python train.py --n_layer=10 --d_model=320 --n_head=5 --n_kv_head=5 --head_dim=64 --d_mlp=1280 --vocab_size=16384 --activation="squared_relu" --norm="rmsnorm" --norm_place="pre" --norm_eps=1e-05 --positions="rope" --rope_base=10000.0 --rope_fraction=0.75 --qk_norm=true --attn_scale=0.153 --bias="all" --tie_embeddings=false --parallel_block=false --extras=["capped logits"] --init="normal" --init_std_qkv=0.0261 --init_std_o=0.00583 --init_std_up=0.0261 --init_std_down=0.00292 --optimizer="adamw" --lr=0.00248 --beta1=0.95 --beta2=0.99 --weight_decay=0.033 --lr_head=0.00809 --warmup_steps=205 --schedule="wsd" --decay_fraction=0.454 --decay_shape="linear" --final_lr_fraction=0.0 --batch_tokens=65536 --seq_len=512 --doc_mask=true --train_tokens=578300000 --steps=8825 --dataset="wikipedia_en"
Each number is 128 + 32 x the weight over the matrix's rms, rounded and kept within 0 to 255. Layers, rows and columns count from 0.

# layer 5 MLP down (transposed), 1280x320, rms 0.108, rows 505-524, columns 160-239
[[217 115 141  85 138  60  46 133 123 167 206 116  98  94  61  85 110  31 128 142 201 163  69 104 149 122 196 150 159  89 134 115 154 108 180 105 138  71 180  89 145  80 187 171  24  98 154 188  91 161  86 115  80  73 173 131 122  66 120  89 216 255  93  89 126 111  74 107 215 158 136 207 121 132 167  89 181  96  93 140]
 [ 31 179 124  75 143 164  68 105  39 109 114 128 136 125 157 106  83 147 143 161 131 158 129 110 114 135 198  71 176 242 168 233  74  86 222 227 144  11 122  13  85  29  88  95 131 191  53 186  86 113 153 176  94 174 173  92 140 167 159 116 122 108  64 162 140  73 162 161 102  95 123 122  83  99  35  17 118 156 164 141]
 [122 114 122 124 125 132 123 133 129 127 129 128 123 126 128 128 116 121 121 129 125 134 134 126 127 117 127 121 131 126 135 128 116 121 124 129 135 123 134 121 129 127 128 132 121 130 126 130 125 124 124 118 129 123 113 140 113 134 131 127 132 124 135 116 129 140 117 133 129 121 125 124 133 140 134 126 126 118 126 127]
 [125 117 118 120 125 129 121 133 131 130 133 112 123 124 135 137 135 136 122 116 127 139 131 133 135 138 128 121 140 129 120 121 128 125 124 130 124 133 134 122 119 133 118 120 128 135 116 129 104 132 128 113 136 129 122 126 127 140 125 131 120 119 111 120 124 141 123 130 123 123 133 128 128 131 116 126 124 134 123 123]
 [ 56  64 145 101 102 106 123  32 104   0 120 250 200 255  54 132  93 152  44 144 161 117 161 142 140 119  88 129  96  85 216  73 236 154  95 195  73 112 109  53  67  96  89  44 164  90 102  68 170 115 147 131 148  96 136  98 159 232 133  71  97 119 190 214 129 125 140 149 213 120  76 194 153 118 176 141  52  53  80 228]
 [107 112 124  98 123 181 140 101  39 127 114  95 148 125 170 113  89 103 124 118 122  18 148  82 152 137  82 168 119 154 143 211 184 132 185 203 127 167 111  93   9 128 126  92 123 117 105 113 171 151  52 140 126  81 173 124 112 126 170  95 126 123 137 155 115 105 201  63 147 139 169 127 169 171 108  87 135 119 117 128]
 [ 57 139 130  75 196 103 128 122 131 146  34 116 159 188  45  73 132 162 134 124 123 113 199 162 105 120 147  91 147 116 187 117  98 131  94 145 232 164 121 145 141 198  72 187 109  96 157 156 194  36  89 166  51 174  77 183  89 130  97  93 113 183 114  82 191 181 178 107  88 115 112  99 105  93  74 153 132 125 124 134]
 [127 125 126 132 127 134 128 129 124 129 133 127 128 128 129 129 123 129 129 132 127 126 128 127 124 126 128 132 126 129 129 129 128 126 132 131 125 129 130 124 127 129 130 125 126 133 132 129 123 128 126 130 125 129 125 130 127 129 132 124 128 131 126 128 128 128 126 133 123 130 128 129 128 124 129 125 126 127 127 125]
 [126 128 122 127 127 130 128 121 125 131 132 134 118 123 134 130 117 122 132 123 130 121 126 125 133 129 128 128 130 121 123 124 124 126 130 133 133 133 131 127 128 131 128 133 124 129 132 125 122 130 122 129 120 128 123 133 132 131 129 131 126 128 120 128 127 111 123 134 129 133 132 125 130 124 128 120 128 127 129 122]
 [127 128 102  49 151 188 170 165 212 163  51 145 146 117 148 135 134 101  95 142 169 156 174 106 203 180 195 179 108  65 151 123  51 140 176  97 187  99 207 172  81 137 112 100 103 157 189 133 123 100 160 189 126  85  74 207 185 107 188 131  93  49 123 188 107  87 135  94  96 195  59 162 156  89  58 132 140  83 135  72]
 [100 170 131 181  95   0 126  57 201 140 128  64 180 169 179  46 172 203 136  90 117 177 115  38 194 113 145 167 139 176  81 162 153 122 112  69 106  52 206 119 144 218  80 159 137   0 106  63 100 113  71 102 121 187  84 102 143 202 204 168 194 138 108 114 107 126  93 149 141 187 112  99 180  29 148 168 100 125 147 165]
 [ 48 143 143 186  97 213  91 153 196 182 225 187 134  71 205 180 164 135 124  93  85 133 137  62 153 139 199 195 204 145 140  94 150 101  93 124 152 187 116  97 163  90 166 110  85 102 138  97 163 107 115  98 106 141 137 112 105 127 219 182 119 156 113 122 138 132 178 191 255 135 104 143 124 124 109 152 149 170 101 160]
 [122 125 126 126 130 129 128 128 133 129 134 127 131 124 126 125 122 131 128 133 130 130 133 124 125 130 128 130 130 129 127 120 131 122 128 131 130 137 133 128 127 128 128 119 130 128 125 131 115 126 131 127 127 123 125 130 129 133 126 129 132 127 118 125 127 133 117 121 128 129 136 128 125 124 127 130 128 126 125 126]
 [ 85  83  73 173  50 108 230 154  82 186 152 118 127 155 156 112 162 127 166 132 100 140 139 177 169 107 169 221  40 151  83 120 150 119  84 148 153 135 174 192 184 209 132  71 107 118  78 118  76 163 103 152 109 102 110 113  92 158 107 140  77  51  35  90 131 152  97 197 153 162 114 104 158 101 133 164 116 147 139 109]
 [149 220  88 152 175 114 105 126 116 149 143  94 163 105 101 191 152 165  30 106  84  90 110 127  81  54 137 111  39 172 154 149 131 151 109 127 103 115  83 130 168 161 130 140 147  87 152 191 128 106 159 130 179 120 136  66 132 185  91 148 121 105 193 143  51 235 131 120 189  55 140 165 155 188 108 100   0 134 184 164]
 [133 168 156  80 126 132 147 174  77 168  93 115 169 151  74 127  92 142  48 140 145 161 134 114 200 203  91 123  26 170  95 243 123 118  67  75  63 167 133 115  54 148 154 113  75  67 164  58 124 132  78 113 121  63 153 113 144 117 157  39 131  95 119 136 120 172 186  93 120 142 165 213  72 120 126 157 243  36 154  94]
 [120 126 103 150 134 115 141 104 109 132 141 126 144 126 158 143 123 124 144 130 132 127 147 128 127 116 129 107 145 124 124 120 153 117 126 148 113 136 126 111 145 128 119 124 139 104 134 128 131 129 112 146 112 127 133 134 135 137  99 138 110 135 127 147 121 123 128 142 137 140 117 134 140 140 148 122 129 126 124 119]
 [185  67 136  71 154  89 137 150  65 117 162  66 147 144  66 129 142 104  64 208 152 116 162 153 101 193 109  34  85 171  91 131 145 207  85 140 105 151 133 143 125 103 134 151 159 109 117  78 132  93 115 135 136 204  68  66  93 207 177 183 183 117 106  42 106  66 146 173 161  86  46 237 163  97 104 138 133 142  92 149]
 [159 161  68 102  70 153  85 199 147 151 142 124 152 133  71  78 112 124 152 109 196 129 111 185  78 135 117  68 200 136 163 123 114 174  64 174 107 191  55 157 108  82 131 179 167  84 112 154 106  60 190 107  95  48 137 137 150  80  45 140 117 152 148 115 153  74  89 182 135 164 136 141  60 145 146  88 107 133 122 107]
 [211  93 201 119 231 122 212 173 220 196 155  71 161  71 132 136  88 142 161 120 140 154 217 114 178 144  98 152  95 149 156  76 116 111 195 180 140 161 134 124 150 154 140 206  63 157 176 168 131 159 159 142 155 153  67 208 115 100  75 125 102  82 150 156 105  71 109 194 158 174  51 175  92  82 130 164 178 123 153  39]]
# layer 5 MLP up, 1280x320, rms 0.118, rows 506-525, columns 160-239
[[157 166 143  81 116 131 124  71 119 110 116  81 137 178 202 109 216  83 202 133 115 212  68 169  36 202 238 166 138 202  83 147  96 174 127 253 145 119 165 182  84   3 173 143 148  59 164 223 144  74  81 196 122 119 159 109 138 138  83 140 126  82 140  90 114 122  89 158  34 149  75  27  78  26  52  74 110 152 149 165]
 [133 145 113 135 129 121 128 127 133 123 120 126 125 132 125 132 137 127 117 132 123 124 124 127 138 124 120 116 134 127 128 131 132 125 137 126 126 140 129 126 122 137 121 120 121 122 125 126 133 124 128 124 128 131 128 118 120 138 126 128 132 126 134 112 129 125 125 116 146 128 132 123 134 134 130 124 134 124 141 132]
 [126 129 119 124 123 130 127 116 135 139 132 123 128 138 126 126 137 124 134 113 111 132 116 129 128 122 126 119 107 135 108 151 134 125 135 125 131 121 111 131 125 134 135 139 127 134 131 131 136 124 118 125 137 120 130 130 122 136 132 123 123 130 133 136 138 113 121 119 129 135 139 134 121 144 121 118 116 124 142 134]
 [244 129  87 126 125  75 129 205 132 182  70  64 155  70  84 135  52 214 103 111 231 123 156 182 138 106 108 125 194 155  43 116 195 185 104 105  18 200 207 114 184 133 104  77 107 197 182  81 182  44 193 143  54 106 176 163 144  91 160 202  92 119  92  94  94 109 165  82 131 114 153 183 212 139 133 133 122 115 152 141]
 [154 179  91 118 133 162 145  68 125 112  74 119  76 123 153 189  86 190 197 131 121 166 118  87 174 126  68 118 156 110  66 210 111 169 156 118  98 150 150 135  34 173  38  77  85 143 126  81 187 153 144 138 181 155 158 123 121 102 218 138 102  37 139 132  66 160 181 120 188 125 142 180 115 124 164 130 177 180  81 184]
 [135 158 220 160 156 179  94  82  70 141   2 117  85 107 234  39 112 149 161 141  94 149  57 192 167 119  64 147 142 194 107 151  14 165 125 171 136  96  55 111 102 117 135  85  89  48 146  44  35 102 136 166 126  13 237 150 128 137 126  96  93 135 120 125 125 109  94  94  85  90 208 136 108  73  73 104 128 109 220 153]
 [135 124 127 125 124 122 119 122 135 124 113 130 125 132 121 128 123 128 126 128 126 131 122 133 126 127 125 134 133 133 134 119 125 127 121 125 138 129 124 138 126 127 141 130 126 126 130 134 127 130 124 128 134 124 124 120 127 130 116 140 132 141 126 132 131 133 126 126 133 121 117 131 123 139 132 136 132 108 121 123]
 [132 134 126 127 129 126 121 129 124 128 124 121 129 130 131 122 128 128 132 128 123 133 132 124 122 129 123 127 130 135 130 122 129 126 115 130 130 128 124 139 132 135 126 126 128 114 134 127 126 126 120 128 137 130 128 124 128 128 128 124 128 135 124 125 125 124 138 105 136 134 134 133 137 134 130 135 129 126 121 133]
 [146 126 128 100 127 174 125 131 154 140  79 137 103 112 128 183  75 132 148  80 153 138 167  57 103  58 151 228  88 126 142 174  47  93 115  54 120  97  43  85  85 143  66  84 210  65  26 123 140 144 146 166 102 160  56 134 105 115 171  99 145  34 167 126 177 161 165 116 154 149  90 148 154 143 172 169  37  76 105 144]
 [133 123 108 114 118  75 166 152 184 110 129 112  28 229 101 122 210 124 188  88 117 130  42  95 125 113 100 167 129 236  95  98  46 182  52  71  38 121  94 207  85 120  77  79 128  47 112 136 122  64  34 127  93  80 147 164 191 125 145  82 118 146  61 133  64 141 135 171 123 125 135  77  94  99 145 163 215 121 182 152]
 [ 80 110 159 198 101 144  90 167 140 161 147 160  81 116 195  38 118 122 161 174  97  85 149 111 102 179 126  88 117  75 139 132 117 110 101 193 147  98  25 122 109 182 159 128 127  75 115 128 167  80 122 152 138 106  88  56 117  81 103  71 185 207 200 175 210  69 209 116 174 142 182  86 115 203 106  95 105 118  86 154]
 [131 125 125 112 139 127 133 132 137 120 130 127 128 131 123 134 136 128 126 129 130 137 117 130 124 128 133 132 131 136 127 132 127 132 124 124 117 118 129 131 132 126 127 133 120 122 126 123 122 125 116 126 130 141 127 124 131 128 127 122 126 141 129 135 129 123 126 117 116 126 129 124 130 136 128 119 125 127 130 131]
 [ 57 147 148 143  62  45 159  73  98 159 162  81  93 188 147 153  93  81 132 141  92 156 183 121 143 146 185 113 161 114  87  66  72 150 128 218 168 165 153 115 141 106 133 141 122  64 123  82 219 142  62 156 142 151 208  70  44 134 169 150 166  78 110 116 178 136 198 133 127 119  91 134  96  74  43 175 107  77 137 129]
 [ 74 165  78 111 129 187  59 116  61 144 148 198 184  67 186  94 127 166 134  72 155 140  70 139  70  86 108  90 160  87  71 219  65 129 133 145  72 179  34  76 100 147 125 143 103 105 127  58  85 156 134  64 109  91 119 112 165 111 131 138 143 115 151 132  71 108 124  74  84  66 162 170 143 155 149 125  94  92 185 189]
 [126 218 119 133  67  87  64 153 186 223 129 113 158  85 124 107 202 255   4 188  95 128 197 223 120 142 119 146  89 174 170 127 205  60 143 115 136 124 145 163 100 163 116 112 145  88 129  58 187  71  64 103 200 151  66 136 188 122 124 140 215 137 116 188 236 104 113 129 150 186  66 119 122 182 128 116  33  91 120 212]
 [110 145 116 119 120 127 125 142 133 134 134 110 128 132 140 141 135 132 122 133 128 131 141 125 125 100 124 128 126 145 155 127 117 131 137 112 124 124 127 154 115 127 136 136 126 122 128 135 127 124 140 124 132 118 134 142 121 147 130 127 135 108 135 132 126 156 103 110 129 112 128 129 134 128 116 144 113 124 140 123]
 [156 239 151 130 112 180 118 122 132  71 225 212 179  69  96 137 172 124 159 131 169 104 119 190 160  97  67  46 121 136 153 141 151 160 154 143 141 158  60 195  96  67 127 201 170  78  97 130 118  96  93 151  77  99 149  59  42 148 132  56  94  70 136 121 179  46   3 136  52  89 127 195  89 174 123 141  70 152 125 131]
 [ 29 194  85 161 118 171 169 105 141 147 159 153  51 136  79  61  70 111 180 175 141 159 110 107  96 113 134 114 153 119 140 139 122  96 192 107  54 192 115 200 123  42  54 145 153 105 143 116 133 172 147 158 133 148  74 102  92 190  67 116 118 190  98 135  84 179 117  64 141 107  91 164  65 194 162   0 166 160 171  78]
 [102 184 155 166 128 166 137  85 104 218 126 113 116 114 105 174 149 121  78  86 130 157 206 199  56 129  80  44 145 165  70 152 147 116  91  40 126  89 133  74  77 163 111 160 107 165 134 112 138  33  71 141 179  20 106 120 148 211 118 166 223 101 139  43 196 161  57  65 216 145 184 105 134  94 100 104 116 174 183 103]
 [128 133 125 131 131 125 124 127 123 136 118 118 129 138 116 127 119 123 130 113 135 122 122 126 128 126 131 125 131 131 122 131 134 126 121 130 139 130 123 130 130 128 125 124 138 135 127 124 130 130 124 127 134 117 131 131 120 122 121 127 121 120 125 136 115 118 114 114 131 118 130 120 129 137 126 129 123 126 128 124]]